{
  "head_dim": 128,
  "norm": "rmsnorm",
  "rope_base": 10000.0,
  "rope_fraction": 1.0,
  "qk_norm": false,
  "bias": "none",
  "init": "normal",
  "init_std_qkv": 0.0141,
  "init_std_up": 0.0141,
  "beta2": 0.95,
  "lr_head": 0.00571,
  "warmup_steps": 200,
  "decay_shape": "linear",
  "batch_tokens": 131072,
  "dataset": "wikipedia_en"
}
Each number is 500 + 25 x the weight over its row's rms, rounded and kept within 0 to 999. Layers, rows and columns count from 0. Numbers have three digits each. The size before them is the row's rms in percent of the matrix's.

# layer 5 MLP gate, 1728x640, rms 0.0548, rows 399-456, columns 320-399
103:484457508521510472462470521501469472539485481518494525471499500517522526509521508496494426449557512536492541476482517524525490490498496510511486545498500458479444460487513482495475502506506483519483468514483495490522520499506508523480462511
101:467511504534506495448484475452512499521513499494501483507483522510504458495507512527523525516501533496498469486515503528534541466498517533504473492474482487505505513458465502496508497485544513487531484519481510513521472486518489438494492498
099:532493504512488501481461498497517498498472497487505498462500533510520502532543496513519519493458507461513471547505520468525458502536452499507508481556505499492497440514518520556550518507521493484521527494453534469504520498495500542478508489
102:459520484488495504463495475481516531496476457459479501494500505506461449550465484487476543524503499473542503504488490524518480503477525505509505473473482500504489463507509552481488539501506489547524490540493460505488461503519522515532520515
095:533489495474501486461506461512490499492486462540480565517471458455455475493532502478487506462522463528517492483530552572525505474492485473530535498516516563522470511514469508474445538526499488480511528509487482470550529536483473505500535501
105:507498499470524514548531490565530511471502495531499482530500483521476483502464529492523500529546502545509503495483522483498503476501501525513488547511477515499548558556526502518477505473493514481467544537525508475398451464477473514476532516
094:483489512491504492504513469459482505536498540507490517528497514529475469506473480542512457520528459513468526498468478536489519498508482508490477531509499502469476500509485509489559467523521497487480515495490494509485513532486514491477493506
103:509467503496523463473519508490484484495483510479511497523524496520524527482511484478445447485544495505505493504533500504500519504496486526496507474494467511514485464499518482525517542509499500510472507486481482484497553486522540497501517495
104:495438487522475490500498502501478520493505516431482488519457464530491497464516482526454512511487489472486485468468486472465490503519551489506474519510488452484523475512545501463526516502514520478533513527544525514485481509498517488522499539
089:521469493541488450467518529489480494559526500491425506528483514505525489508467499513505464479458510513509484514512535472510506499457496512475522551531554466454508491559510500508457512484550484503493503503490535490501487520483518523507506544
097:475479530482500536529505507493476459476509488491502495515493498510502518492550536501508529518542496464505496510500521478538464519515495481492539521494500498483489496509502437482501463555485500506501514486490517532520469459509477515479507515
103:514498472487460509504507505486517518511503548453503538488492479474508481517499506473524594544541499507508531546470539519479468483477510522475505478547507469509502492491511479509468518544498461499513548499471504521531483496510511493458463499
105:557486487453496510510479501501497508486465506485566511503540496518513498553499462499480466506470491510509467541500461521428500490461496509468504485462516509479482448525465497471468517463509472457463516458504490499474499454528528492487508513
098:446516522479498482443513470545535499546484502541498517476481529520458479497543441474481478473492491449478516530502510515536480557470533500488512505510508521507499487477527525482480485520533482525461512470477461492530470498484490502479475489
092:533499513505530504536533519511520490530493479484531471528474491477512505489489488501520531459508504550492459476486517453502494531504499486523510489493533491472492476482489523512449461486527470503487490501522459523512514515502539544566508483
093:510447484491515474501533497536488472491501481497520510488496489480529489529482511510555455534508495507464477524541587515475514518488492459512458539490471504447505529531503486542480464497520492510484514487490504491479472484525469514518549504
106:511483463498500495545521475495471498499505540492495483473479521494520491523508494511509484521450491519469530481479461508517574446507511512501496482512517471481513480504518510478519509533511477507507519519510496473499519480512505483523501491
096:439479490513462471534443507492497533516494485501520508512428483490520486496496489487520505514500464464550503461501475496500479540517536522513497460514485524490483460444513479503483541485474506487478455550508484457474495441538484511517553516
103:527508500504512455473483481497501442476483489497529518457486513505470553480483471477511442474487481504474479490492463514540515527493530510499477528489514484485484494470528477498548465492496549483481472535488504478497512527520512472474513462
096:510455502511515495470492509523546484477504525466507499527504443510442530453475500467502515502498506513476494486517455465441518534526508508486500486502523497492524494484508505461496507485495497477491516501504494518486505471465490529490519510
098:495541505517468477522467464455487526529538512527474485517444462506476435501494511537520496458479474499523492528497490527475505493520498506538493464485502540445497503520475495457471463521541484548452499523506514484474464439498542437521533498
096:520477518515510504493550525536493528508477540490521515529535514539507513496528495514526495493480535523526502505516492504472493517492476491500503500509478527508536546472510516478518565539510535541518503470541528522497515506495529543530492523
093:491489498504500453506514473518523483505504538535529490529540502504498495521544476501494541497502519494497491526491469484498487505473492499509480490466510520499496478513494537489568490513471545506521552493511523535503533503462548506525470496
105:493467455459478479501477535458502545478488467526501485516508509505516492489479505499517514511514529466519469474442507533543492499485525447532448512486509537525457487495470485503462474450486453502535520526531507444528486488534529531550508463
100:500485480527540504515502521501502472487516464479476522508535490535494448433506527494491494502537514510521521498499523508519497531539477501543531472491495502498510513472474481464523507499511453506447493466524515466514521501496476515478468511
092:462541481511447521490477475532490482477461505456488523470522532488489483498520464506511511467532510541493491432476515518503478446499461469506490518455470493485516491510544483471470514489520494502468483480522516518498483471529513478529491530
102:483481478513450470514479487454513530539496523524514529471547543507548466472512548491515525486492490509526504535467513507561509512489502482444556478477490503505491507488488433496518491496441483493505476501493507462524570506493488485488462472
097:522486496477514498500501492496511508509494538481467498474520485539494525498485532507504525473524480527486486518504492524520523517473493467514470525526543540485501498506516527474457518483491494519475501494481547528507505465520454553502489467
102:479521508508512489512534496507486508489487499461478491474544464508531510542498520501485493484465448493466463511496525531480512459480501500502500544494550507537521473507491509556557503517537489506496512539537538514524494477495496528495447504
099:510452486467488500526512524498487496537507544514491472502485503450513469484499486491530478498530495486479515471500492533547541504523516512468530513559482512490524551489553501529482528514557470486475470475546472503557523468502500487534472524
099:520487487480549497500508510493511532477496503495476499467493488500457431516519563540479507484531549507495497512454504531486494498546492482519462494470489470487491504501475478548542502545478497510507466517520501507525503449521519484535491486
104:469503508521478461528491513533463514539475531515479518496503520491533503501482479490494502521505546495474491500493497519461508514507497516494536497524456524534469520487497532495490499504461513531568510524523486495508509476497531469449483493
104:486530492500503523509472493498495496494528506477482491483449428511505518492512503467515470483523508520471529493506520512478476456548452496539535504496502535490500494544510524508506474492478480470531539524532511509509467500549515527495517475
098:550473471530478495518481526487526528527493549520513506514445486482532476459536480470512510476522458463460464489480504467492506530463517480534474518520502508525503516575506518493477485551509474500466474454493542504478477532492509502512463504
105:482492480554501473532550476525472532536449471483533456508453470512487484479499460513503524513475494508479492485467480511510525475512522481518501477490514526506536433553496479469469547493482490521541500527507464536501488461531481532481484505
100:497492499511473513492494494538530524485519448504542471482522489509522457538495538493522489499526462486523524498493485498492539481525484494494476481495477506548482510473531494477474480505485527478556493471455457511450462507513468477499489469
097:497542490518536522519529502486465532552563500514496479489459505509508502424505520524485514540450526492522499521495480492524517527503515467493526521470498481534509526524521501500495537473514534502475478548508521528542514507476489549494513519
098:537519506501504500502514472516483457474488466528519550488496487536480519513483537486509561504470475468519488484510507503499495509487529522516479486547508490499519498470550494509489488533507498488487500538565510484520532485511492479487525479
096:479472461510501508480491500513493492502506482538517470532515532490492518525494472472530453477495543499439496473495513497519490495511496526512505489513494500520487492493449477500518526518475523505504510480451515523515485501511488501502501507
099:532522511541528503524515488514482505448478504485544481483456519546481506487502525504461477522509453547437521492474475517494474481484471534486511459530485513518468486501490478502477525520478484470518540483459540456486497510473467504500447503
107:527495493471473499531504505478529468502504539476511519486496469527530530465522475498537521504471477485508528465500469541507501529480479480491470514560498511497507508525537520501483549520493524503497523496480525478489489486536503487519490486
090:543487531509507535482495498458434493498483517484494476493454478514507483537547492511484455493518513508507503484502495491481583526510480480491503476476514496445464561479514486501538483483511532502520506503527474542522485503535497485492496463
102:482497494517504518516457494505511476464499477520492543446473526515485459484502510513484528483482502492493473555494497528530513498510471507504514493470528496481494507540529525507503448514545496517489498529467464523473478511481521495492484508
100:504489504479475486494471517475443501508501482466451487516482478478522528485449509544496511577508491487455487486528502524492481483529502505493504508480456538456543489497479491507517452549493453489513459505484464534530525528542515490438489490
105:515496483478500492500511494500540494524543452506511477479459523531529488469538517509509556524489490511490502503441469528501507501498504489459504508514483536501503557441520463505513545470479470471487512507464518507492459472504489492522510533
106:455499461503524458509541488493542478517492458505504503541508459490506501515510496539489497488494492517497501460519490504503536494520482482488514471497493538537505476541490453443547486464461510450482536547481487509509473471490466510521500489
092:525507475455510478481446510544502503544500533510510496571495508479503464515489508539530511446498448496502525503498476508460467463527490493514500532512519497518511488532494465501545458503466519528508484456477501497548486536499461470499508490
107:492541525461460526478537505493520491481492484497540502513507539506462487500528496506464496505545507502518479468493442505516472496514506515484535491497515510474521514538479479543507476498462493519475503507492528522498541470497525482476473524
107:506504500467505489496488495483456494502460492482523513536543498510487491472533525459486514522499510514540500483527469494520461470474492468489502526488558557525509493499504498470482531518495525514514516461482529560498485496516462509455519525
104:498482500494518510490506532528499492482476508502526485511480527513522489486515466535521522447528526516428470520478512540522520552461467518498486489531510516478458545468482543511515508534448500523482495489550507483527484466444516498451519491
104:540493484540472493501512537490507512503503491494497470497507462484475543460495503516509505565522472545449490524503520435455479509521482475507532497525519523497445502523505503471435507489514516540520544525493472450485515477527522528498497479
098:463517507492450456487505491519513526522514515529488537520491486457483507483467487473492516471433483504485473503515506459495518459480484513514527516532472505511498561457467426499479477529541500537485473507485521494517502489510460465498534498
101:511501465519571472479447515470486527537551520498505525521485467484511455548472474438509489522480476500500525500480505502479488474488482485453512473491519493491484446495488501500500494481524506508472491497505494529482506485517518505540510530
097:492539502510464471527469503502505505519497494517451526486518454483522472449479486514499467479510469471511484468470501526465569504506481487518545507514466449491500544465488528484489484514570505524521481500521555502523470515535475504509503516
102:482478464511501459478524480501474476500518457526511522514487476539491511514538530457513511469514540473504533516499467538447501482489462472490463499518506540447524463482509486556494482481518544513479501517517506474527522452485501498501491513
106:435479498464491471507537520489453507506496534504537495491521554497509495511471521536542561469508507479498491471515501469507512522479496551500511519519529535492486509508459459517494536459485488539505515512479478511491433484530501501498508498
105:493474466488539477514494480532514464491512478521509543518491463492531568501518471511502426520511462457480519510538490490497527524503491503501508481517483487495515513483506495529465512462464521487477490426521462478478471462487502534504527499
097:514452492517493465508515458524487494484500464509481507505479504489494483493501525451481508490520510479576456503508467490496520481484519493525485535511510552485524520522533501551498490566498490519463528534472482500474497515507544525475486503
# layer 5 MLP up, 1728x640, rms 0.0562, rows 399-456, columns 320-399
101:483500487524530529534494491487454487524485514489486525487477536494491535467504474517515517494479491523490472515520480473522505498535525499517513452528503497472504485504487534486482510479482457476512551489468455522439487490458500474499494541
102:471467496504538485498485529468502518500475528464490516528514526481464528487529474460479519511544511494498459501447522514551482508469517510496486474485531480467503457508495463508437510511493517485517486466514537500489486490521534510512507468
097:460547488527462518530530506510497521505488491490478479525516449542492538454488509504500502507513509492513522436528501492548475486512519485474488522486485525459511500523451440465467461491488505540448538521515488527490486499480503462509475514
105:497569475501540539524548470520486499516490459447494540505471499451482507540480451467503544558495476511492495537546518479503502498509507505525495495528486496507517511486492514507487500454505543512486505492483476463470529474533508518481451513
098:522485507519464498521499456466526483554498496534446470616501480507511498486518474474543507490491492502510537533518492531507517493485512523494467423512500442519522547515482498505542527507494494493494461486502485559519468516539453504523475473
099:491514503472498477511502496511516521484481509511543544511497458455488524500518491505472491506508501451474491485528467503521505516498515531507486465502502535489516473518508508508519496543502500495488522495528491510425512458510528516517520517
099:483472532486545512452505502490518442548501495488482486476533519494492498471485504526516486505512509472517535487522554480541466516510472517524503528513494516519471549469526519489511442501522534485507491526504514481520469493477553508487561491
096:534458496516503506503472508522490519491466519517513496471513503515514522484484515506468515478504493517488516515468488464477483501505484516495502480514437495523502512518481522480539457489547528505521484515502523548534517425475441500501505532
103:505517513573467484476467534500525489529516545477435499486488510522448532547501525514541543475512442454472526504482460450494483504483482479498527549452516504502525483447491528491476463463511500492505504514506482521470514528468462499490507482
094:510493490478500503488494454496514483465501482496518498478525468543497522488518545510503530522497501531524453545507498504514464514547505449494491484521502474492510511471482473511511457515450520511517487525501473506492451497512462490493466511
099:451463498480506449476488522505486530539533476539493501531502478506486503512468463500480518521466485477487508507496528499502501515498512498523469551510495497457550466508498514568513532473447504487507481489488502494470484487503505495463487511
098:448543514495495530498513532520492495519485554504441521495490467549486499494509506446518445527479521531485532473508504489517489454460539500470468484543490470486528476469462530495506512494522591497486536500484499474529458517492419523510471537
103:521517489529526530531519513497501478499528470488491513527458466534459516529522543497529525478481530512520491478524530511548528507450496516491520499527498522531447496491497542529496481469514518507480487548488517482494543515532478428478520539
096:480503546499536518454486489505483474477504532523494494490493528529492456473501544487472523504504530459490522545491490555469499528536522531511554452556504487488475496456489482491520514496527459485473514489481525495478513510475513547499476511
095:489521493529536549440572494462466499509469474511480517515522509509497530451494488506474511486512502499523507498525492505539474485437460504457488500543543531504502509536501484463509471461487491475521506473491536533508528515480517506448495476
094:519538506506514449464511517485515504537549495478443514523488504517478495502479515477503541478438522530527510552495443490503508521528472505483485465526548486523478515492465414410482523454521534451480504506513503515510499536495497493525477517
102:513489475506508508499508588483507514503513507476507522519488513487487517503478515540530527501534515523495528474503471532539496501511482504487521536535459464510489526426521508481490481497521442545500457489523508462486490509462477505530516496
096:516494544489452494527488483526485521479496520549504481488492497505566508489493474546475453517495517499526485475482497500422502501486524503500502495489480467476495504518490504514501510499514537530530526486472577525488492471485532547474494553
101:485461519493518552458534517501518457505558472525483497511494497516512498498499518512507511480517504505481505452534512516489501496473517484498496494512536517498478489514458487522454485448503479521532530528515477504470529467473504454463495565
100:456538520507491527530501514489470505482500461493519488525483531484483497492514542525470467487497473471504539495486483536491495436478528473534530496494438491499514514477515502535480475432508489473471463485498509493480510527539508489529465525
101:494511475529458515535461513476511534487472456512514475533490511543471533503513506535496505473493543518488493477483514531512519489459440477520542510495489528478467487504542463480541557491537493519492499520513479484507463499467553482486521515
098:504468462510517491535556491509513460507517486478479498536488534489449469537456502502477499541495479481473493489500507529518486510545561523518507520525497542497526479529523461483515538503484499455529537508496506489524501458524507515511477507
095:534510482475490514488472511503508517546534486511511579535488499503498514496490464505517534491510507507492499523514503527499510482466477511516475489503475521506479478450506474543493535485513514488485437493514499476501504471469501529551507530
102:515508515508509471503494473508511488516534490494516531543504459509474494518487491498485544488508478496530515514504564471473495480510462468541524506542518509565490519475498502481507486487482541459482509481471514483508521446500487473492514542
099:503502447493505459547523470496480438488499561456489504464488501498528513505459479519519467481521438508456473521524522473497508515457500517504494496491477541467500530493515570506513510480493521511514524518509507462563476519522510490476517457
097:472485457488467543505555491434519521470490466500535491476531515495524519495468482512512501498511556456530488474467518510496479496512483503518475518478491460493506477523518520486499523488486514521482506449499496559528501495549508479481512502
106:470550497488516553469496493494530522509499424512517499469551533473538513525515533501498501480496474441515515546496504485507479514482497523467485477463530523471528492551509521492540459537503572475462501540529487524528472519451502507478522501
099:500469519494511513484525543461496489481505516461478476541467463503480533541533499500448509511482492517539513499478492501460527515509494505483518514487476511510483480441567513548486483454504524498507513477456489531510513524499539485480446502
100:537539484509490513479462516518521501482511510502496495499502493474466506487490499502502488477504524519515521503478479478537469480471477494491477458502453528488463561528505493473448507491512484527494481466524482506489511497510471534523476549
096:498499464496525526529477535513516524479450514521494438464495510474503481483488515525496514538513497502506513465534504482504543508534503489517463503563457518474450526465509479469507534493487494504457497486477517520499523498493540553522517509
100:461506509513501532455509502496510495476516445500502473502506497464494476477475538523543479527501488514473500514496592504510533499501517534489497466489464489490492523498502547479503526469509496504501491524447511462511545502479499536465455537
101:494522553476523502499498501529493526541505481515521515483510492496539458516465515512526504526553462517448508496491494495540514523477508478532442487504490506482535483502501517542468488519531508536535506478510548483504481475440520553532480543
104:502493537520487491507507503504518499485496505479460558555480452476492527478499490487459501491442487474484522531420501497497486533466533501500515487483501532501526561508524494499469496469529480497540459461494541453496457488477510497487497471
099:516460479472485516505490438462523505458532462437492509475500498487466499502527538519517489497520490509454503507554469486539477500474526526527510525511506440458504530542521483490527506491501508494503560549521506497480511474505461470513476530
103:508501538484490489459521525507502513531486489511530482533498495491465496515518484539477491474484492482544512487486458521541560547475532498486523499476539459509510476464497516463520549456520546472506516505512456480519508488508493468522475530
097:480514503500478489530498488503476472479489479460494522475480515453501470543449470543544474550480537480445481486491443520477486484473503480524527497518515458500522486512463523493494478508519520483496460486477500542499494460529486525527501498
098:470454473475493520507455459515492479502490492483539476510509517452527477494484445508473460492520512482466476466490510526478520514478533527465484496505469457500510520519459500529514535495514541540531510481454527475495488503535498514497458483
098:554554488498502473514522505479471525488442506519486528510533501509467503504473476544498552503528473462503486441502519492496474522446497523561507540491513545500461481523506513500513547483548501504488470508507544474493492505489493507494448481
092:500511532485500537505508494491478487488527479509498524504507499485487503552502506472528509508493511489488507484523525532503495502509504490472462527504454485487507476524524470513511520505481431480502452440528448522489521531522470462488476545
097:515504499499498501519482534479458513530514511505525498471460524481469525530496508495514504498497519527488472503494542503495490485502494544544521507522488478487505489519503516486535529482464494497491511438500536550463510540471524494545475495
098:474488473474564517478494448498491527484506504493520507510540497517483472493439496487472519514509476489466497475487537501494486484534486562444510499449494520485512517474472485524560480496531468518480537531488539486499496489502487519554526444
088:457496511538548503493549503508495507497552530538490497487454459493485517506515504557489482542420511553466474485502486495492510487487513464539520506482526491469489517457518509493447477519516532519459533509520482491542512486509459498478513475
098:503497515533457454471502473525484530482513496501518514483510432486523508491524513504555491520546524471465486536518493517501489518487506455476512506494530527505487504523504496512482475470528553498470477488511494523523517483535503515461484493
099:524532489501518545562496484509504497485488501526491500471484507510514529466448469459504551479515511453480467519493498486525475503488457507533507495506491458488514521542549464501447510475493498508490469495515509474511511481483474507509511477
103:482453518481504461465487481517538481508461475521531509554527455500507513513484534522537518488495494480499550495490471462509487502496493534519483494516506491499458545504483532539513501506490501459498537495513510492465542491523484482475513479
109:485510511515520494521512488495508508517478496496500484514478474531504491522538482508480514501481489517438488506494531518528487501447506500502548535505500534510507570463533499501486488496508491497490502465484434467496535512509530459527457464
100:508449485495522504508502490531537478527487492512534486484518489492485546501499535510494538545525487491436488473488531467519505504490503528502545475491514499469498505526453487482461439491546519465537494520500461497499546501508537483506487558
100:496505503467485486507498538511512552499569467535522517508504491475513494504534442479516486500490497480531502497511526504530517433495466474486527498476523510508532481465509502482519516515506444472503495483497447443477488500501503458484503535
109:537544524515497461489491545458473454464461468511489536531515509549476533473508459530505490495494533526562497491538478542472474457432496508479483545507516480503471510507518494519482530496478547459508506463493491514534524507450515481521497492
099:541500492492507475528488535519513483467457476526551470550455529529484460481513494523499498477484537504444492562521474518504493527478512505523495469493504533544516484456508526514443490459470488525519485469519506510500518485506515511506514506
101:505495526482513461517490483514478516496530493488508492498519520516489519489472504503487487480494537505481498522521491525523471470485491505515479469506538538484505495536519494486510480464474520511484507520490492547484515498515460503479532494
100:490461538521532465536536516543497481460498491475483502504470474496493528482513535507506472484452497512489532503525505510465529471544484494496492526507469476482517480463528494482464484524528534493524499498465477506517494512523473517493507522
100:489532490469517491424502437495510537478492471503470486518498493546499477489491444516497537507489515523504500485522475483475487525506544507466505527559497505555503490534470435501474470488521499545538501461509503482542498534516456535489472532
098:538530486518510489507530507516503484471538504505531479474488477467499547499516499502491493513491482491484473538507547539459523550477481509508440493502483507489474515541441473509500485491528514496518457505475459479521489491456506475514524538
102:514531498507506517499463493532513506522445456496463479486519455498497524501525557481475559478539506527508521516511485501498489488519534514487494562501495530497497528473483481517531482514496542457515440476524501475483495494486501519493509532
103:494521509495547514459485464501518506498541490546462495499514531472546523465492519547502524507502494517530502514511507505491486504511563485489531491488518485551481494530515518527527442489492467501512505498499538483463464442475527474513517471
102:486483536492498486472539504488485486504521487508513441491454527526524522527528525546492445512504539485497460475502511510507560481506537507525483508525491500452456509542484516504497474485498515489490494527531496541472483508470505536482483478
100:507491494557433518519480466487500497469527494502482499520496523475538496487465528473487522504518517491552406481495482489544517537530530500465499515530545456444512498480502496530529527538504519501508474513500446492429477477473519502506509500
# layer 5 MLP down (transposed), 1728x640, rms 0.0559, rows 399-455, columns 320-399
100:507511500487469514532463467481496506528471491477499556536472546446509502493501512526533508489474453527484506519495507507531513541509486479485505446528519560453494527493515523494523516532470524496520529508529466500476527472449484502497502510
100:518490516515482475517513476482531501528456542516544479517501492472483511508482511505456454489520476496458486516500508493518497500510510515471495443496476541481552517465504473505484497478516463549502466533506508563525541512506543486454501513
100:474554467511519520505547550514465473522473523484453490515477513503555483502468501469506469515519461537503493482504462487515534460548487485504498492522469515538501514488549506520504494524509523503502509532488495514484490475504486500503525491
102:455497494528511556504536477519495547530542495562491483467527466473506522459518500497489509500448494497506537494498535457486485477471499496517478504543482526488500494512480508507505513501487461506563565507519478488477479496461484537512476518
095:529504501515484489477469497503505497511509528541520505508549464475490515478518479535453478520510521506481555507529477517493503466493499497497507534492465478506483531504438510522522532479461420527491511444495533462548456508508503488535451485
100:556500493517504505467479479425477500524515488472483520512511519495463507523498479517517502486470495498525497526527499497488483491492494510507488475501551508509471470498505522497485527484504488511544522475493465528490526502511492465475517525
099:529520494491514495517541500521473484498482507470534486490546478491507455536524519457504514476448499521462473473447506435469528498477482483539516494519505489479486542523514519511480493478517504477532510500481471486499509512493488456523513493
100:459464521453517469481542535521472506486544470492530520457507543540522532522502475507535532507497483435541498495512529503501480504484494484515519494463532506471483514492501498473511481466541480503484513471529503520503501501486509534515536472
100:507499491475484516487513527486495504499493503455516505503491511504490491475526468472502513507489483485499488468525546518453530496469525511466496509473504539461469515544447486527485483495504512477491477488493497506520513512471503507467506509
100:515503504466506466507484498506519517524483471512475489502502461480499533493514429490509473518507484525490477548515496479493489531477455484525456485505490465516486508466500462491466523470505531496472567579494508508480476519555495523506471489
103:475480508509509519506482500506447527515504489549500482502462493555468457491518510519495526479505505500468559526507487510482486507444507465452525496515513534517512551487471461467449460523498510450509548500534515504521489502461496492502549456
101:557475475488517535461462475540512528489471471475472490490461480530545508507500481449484509473523498513481485534510480534483574539475480532530491511460489529523528520476480533540472553496529506490455506516513476520490501497475508488494523522
103:478484513482496476511477534488510454485464516474485473516473509488467532502519537496509502518507479495525502530483513515521497497530527505508508505485487504507491468484491521517479485463562490482538475547515530526527551512457477541476481487
100:483471455522509518503496503512523490457505495498480521530511470472474478527485520477528554523532495523466512478499462517529452486484488491498510500474450503533488468527481495514518478498514497486502522475494500480505465486480518518539541532
098:507494499521522487493543510537518508473524484489485491517506502481525444492488520555507496472519473499509539507489494483469486464497480486487503492490495502456493559492528506534501463502473508570500540502501507494498518468483527484545488498
099:464478478531510477520499459525505475501492524498511532501524518535530517512494495486515512498562496514490499527502510497549478442499493519523518508480471484510457493478522507490483537488497495469493519536507476493492523487538501541476459556
102:563520491506495517492510485481494519548473468482496476498508518520467527478496450501519500503528494444473507501498460485501504532495512482515480506488534485509483466507490536470522471500535482501469542462501470484475501484489503517490527470
101:462474484499469489465546483479510507536501496480510522463480510498476509440476477516552540488469542492467460506507510520487520501457547491472508497468481483470465476495514504495477515514482541487479540499528506475492496535477502541471484504
099:518539487551537506538545502462480516492435471488483516531512516520505503505456480535495447477482483508515483487525499512516485479498492502452481493490480540512527514543491509530516514530479521520480500509492478499485525513495517478507475473
101:424516489492546430521513545514481457475476486465487496536489512532500542488513461440482483525491491510553513467516511519515520509457484535503502535525481508536511497458557518467494509523513499510495479528508572505491505494489479506512472508
100:537513533469544506508521555508526510483505536513488444515534467521508542497505509497505502513500534489513515500465512512491478526502507457527499511522493479527501512490500500506502444533557484479566485473489512518556473514490488512553485470
098:518505465531534470520511482536505472502537481468529505492529528524509435494527499465496496480457517462495493509491489499497513511515519502497493489479490462524487517520493539496471494487502513482486471486466512492484487517563491525459493532
098:496496511517518520470517512492504506492540478540499533509496528526499505498459519524504437509506515501534465469511513541488513490498516543464483478455498471494541477508476486497490513495505515465518485528489528505476475512474491521515492533
102:530480532477465519523462510495520500487470487470522515516502471445521503530515538524493486468505472511516538516491478505515490499538557516530506518478470488497525503518513485474479521515516505453497429514470500474544484488485475479525492464
098:539482482529456490508471483490470503544547503505500510505497549488517501507493521501519516527520464485557459536483511554464440544534543492522492447525501531534481498499468495524482496511479493499536486463500518479517482524508502508500493502
098:447499499508512525496503532498490504547514478522492489510502504516482507480488524483438485471477492505529514543518479479513561554505537539512491481505488465536521552499486469495571531529533515543505511462507499495529502490527497513511505490
104:450501518451524517500480471499562491501541493471472503511526524456513488520489534525480525495486503484519516546525504475496503483516485536544477481523521516532502501527451515486510493509504557471485528482523472521548486493472489544529495506
099:487506526514482498513506519485539496557471460481490522515543487492494513458530518535497492488496508501508499536502508448483504500484521544538504434499496483496463487512493515508482471518490458472466482466480501532510497472528482556498527494
097:398461505509481528492509525503472481497503530525496474533482481521520492497486478460484517487503449540499503502516543498488468481536487497475507472540457489511551481500480537534509521550456530481552529504508475525509479520507498529479471472
100:523524440517534465491498513461487514495515489518528513446499477497485503496495482543463496481501508506507503508484468493485499472515485493502490505513539480519493534523485496509501524501499507522473477476516514494534534542499489461469487474
100:466487545514505478481459544521466535556489463543492501489492500519525523503507516460501533486506510451466484469489463493466528497505568502484509514492518521477497449514502493503552497492494530506524511512499480459536438481496495497537474523
099:486488523475489502499479481488512490516487546528482479543565509499493505505486445491502481486465459482475497497457506489522504530524489465549468514505441526536536520512552538462516490507499503473511491521487525494514499488522496517536502508
104:551511488474485476478489519510528503503496486538475496496519466487533551474468508547521499527475505502478545462502526528511502512491517479465503448489503531542490513509469494489481486471489559492540467515470455556518442524511488495493493530
099:448451489499492512446522487487513502494512451511505489496516461452505528507473485525464518535520503502504511489534531507508512537524535530537532504518487470515508525469556520509491529483506510550530476488493489527471510503525506490473455511
104:450477513453532509499503489470528492500479499466496464485467494481490483532471490443500481485504499510462522492508440544468502497493484487510472494474533505478506505474530522502546465487498540522541526484462524483498492486517473490476469576
102:489541474501521532502463486491512495498475511506460498501491506466461498510526522495444511516505489500447484493524500513497485466456449484490488485489467489508497546528515481509500509505499535496494442488499502482530490518499529490526516503
099:414489508516502509512498515498458471511467537474477487525507498528469501482502469467499454464507490529522479520481521527525533479473515491512463538465510475497520517502508525477454464523513481462494516479444528466477503500487503488483541501
099:614512490483493536528492508530549470531463483534519532532505488482517454515445519539524466508514526486499561510535497505481475503546484505497477472469458501520532478535495479522511512488502491511480455479500534491536502484541508504494475468
095:403486505497507535492516516491479477495509461512483488501493463471471508485481520545523469471504505503486498507475470525513536558499502484493479479509490511517500503498507531529506507540521479487508510493510489467482516514523481485548458491
101:537518510530505462536480534489480526470514470543481495554469491531487521495519497465487500520524479515481484519468471512503477514546503502549503553513485480460543559476527467452499491497483535484535535493526511460529484514534508508506530476
097:412491498509497508489446472478543538461500519516493494448475503532497475520490527436492466482484422481526472521506511443519524445504530505459581486482548525497496498516471503490524487539468522523499499490512540543529492483486490521502496507
091:597498497506531459486517460500514529472466522501527541493519526426530511513494542501492511499531525493543492532484497571460485506476500515543496483510503512489521483489512492473475490485439510496546511528496540475439496489491470496482512521
098:562527464506520508493469492476531527520494477492469512534491486511503472497537476510511500499491529505510470467522497490465488519476489490510535498506488502443499504535471498434532503521518525490517509517502525453472495482492478489493530517
097:401518530515489466472479497491471470511494530495519521487481465529480492467492492495515540484527488523456506502522490503500504533474493515503511487481537511557509518521491497461490482483485492474477521531496474487454448506513468475479485526
102:544474526504477491479478519498542497503480476545488530540489485446514518525531500478486493469479513532419502533486515450462479509517529491504457464507528480503510520510432534550500502479524513491485531468494533502475486489512497530476481485
105:505533510452480514506457506431509437492538506499466520504458516546517478542498531498472452479501534468497427483477489492496488488500505488504498557504491521484482498512504475485512470454489517442522510465489492491465499502449479494491495527
100:415494507537493497483497513476514502462479504511483505492484506491515483510502488549504505447514525538529481546486479472470502492506521488482497530499480489516489482495507501518519501496480494508507495494490485465515474478532508518492492519
097:564519496499538553558473512518510500503521498499535493514515515484553507488456523519490490484509539492497487501473527464504479523529509480514502509487502484474525476490518475516520482499467491524506483498486514496477510459505486500525473448
103:576492507515466534476494507509462509528504493458534535504548502525463503517502496533507513499464477498522486485512509470497466489493529485475500520471504440555463546530532478510531489538516517474494526511505493511483508546445548508458490509
101:473493511487492486463517508483505522508518520501531516483464551497438508495488478515477467580547477475501513515490494482499489544475523508530505464489518511477525514450491465495536535491470503473547479526518472509529503500507519496501506527
105:473497467519495487510502547501540486487493478464458544496516486487469517467488502517445493475528449478466468554509505488492541475513480516467501500503497533445478482502461463492499528541479481544485470506506510556477483511432445496522511453
102:442482471531493501512489502505515444499514502529504478510528496530508480542513509537533507479540470448488477478503495431488509458499499534502520482474495486514472510483497506526452467536510559488474527512496491485454491531520467452487508517
105:493554513512518505497449502514537483505500534492500498478525479518533472516508450453467505545483516518563485527523454478474492513503471526527511506483501481515465521503540513527483495523544508520561506480523535509499494512505547544518478488
097:462540493476536493530461488470548518469520520492469478527483524500542530490454510495490506452516527463520477495485533470490485456516499478531480500502540538545511479528493532484477508516477506489508517529526530490507472508535502487528481465
103:441527489518488492514518507528530480536492516528502556509570456514471468481508497487520505486497472528484538499562522523519519524483496502525506519476492520519491515454459491493459485453472486477491509485496506527447471529490470509488507532
102:454540473480483475517507483525510489488491477547490537517527460521489441524531506466512508509507510529468483540471526532513443472547486503503521509538512472500494447521509526486487515517506529507486514492504456459517511481513530461517503489
104:448535529476496520447482553502484496486504518472492530463509474460463479498531527518516501473457545485433521517482476509522520476533483542497491511522511475514502502499491481519512475469490538511522488516505533533549485528489526535468482471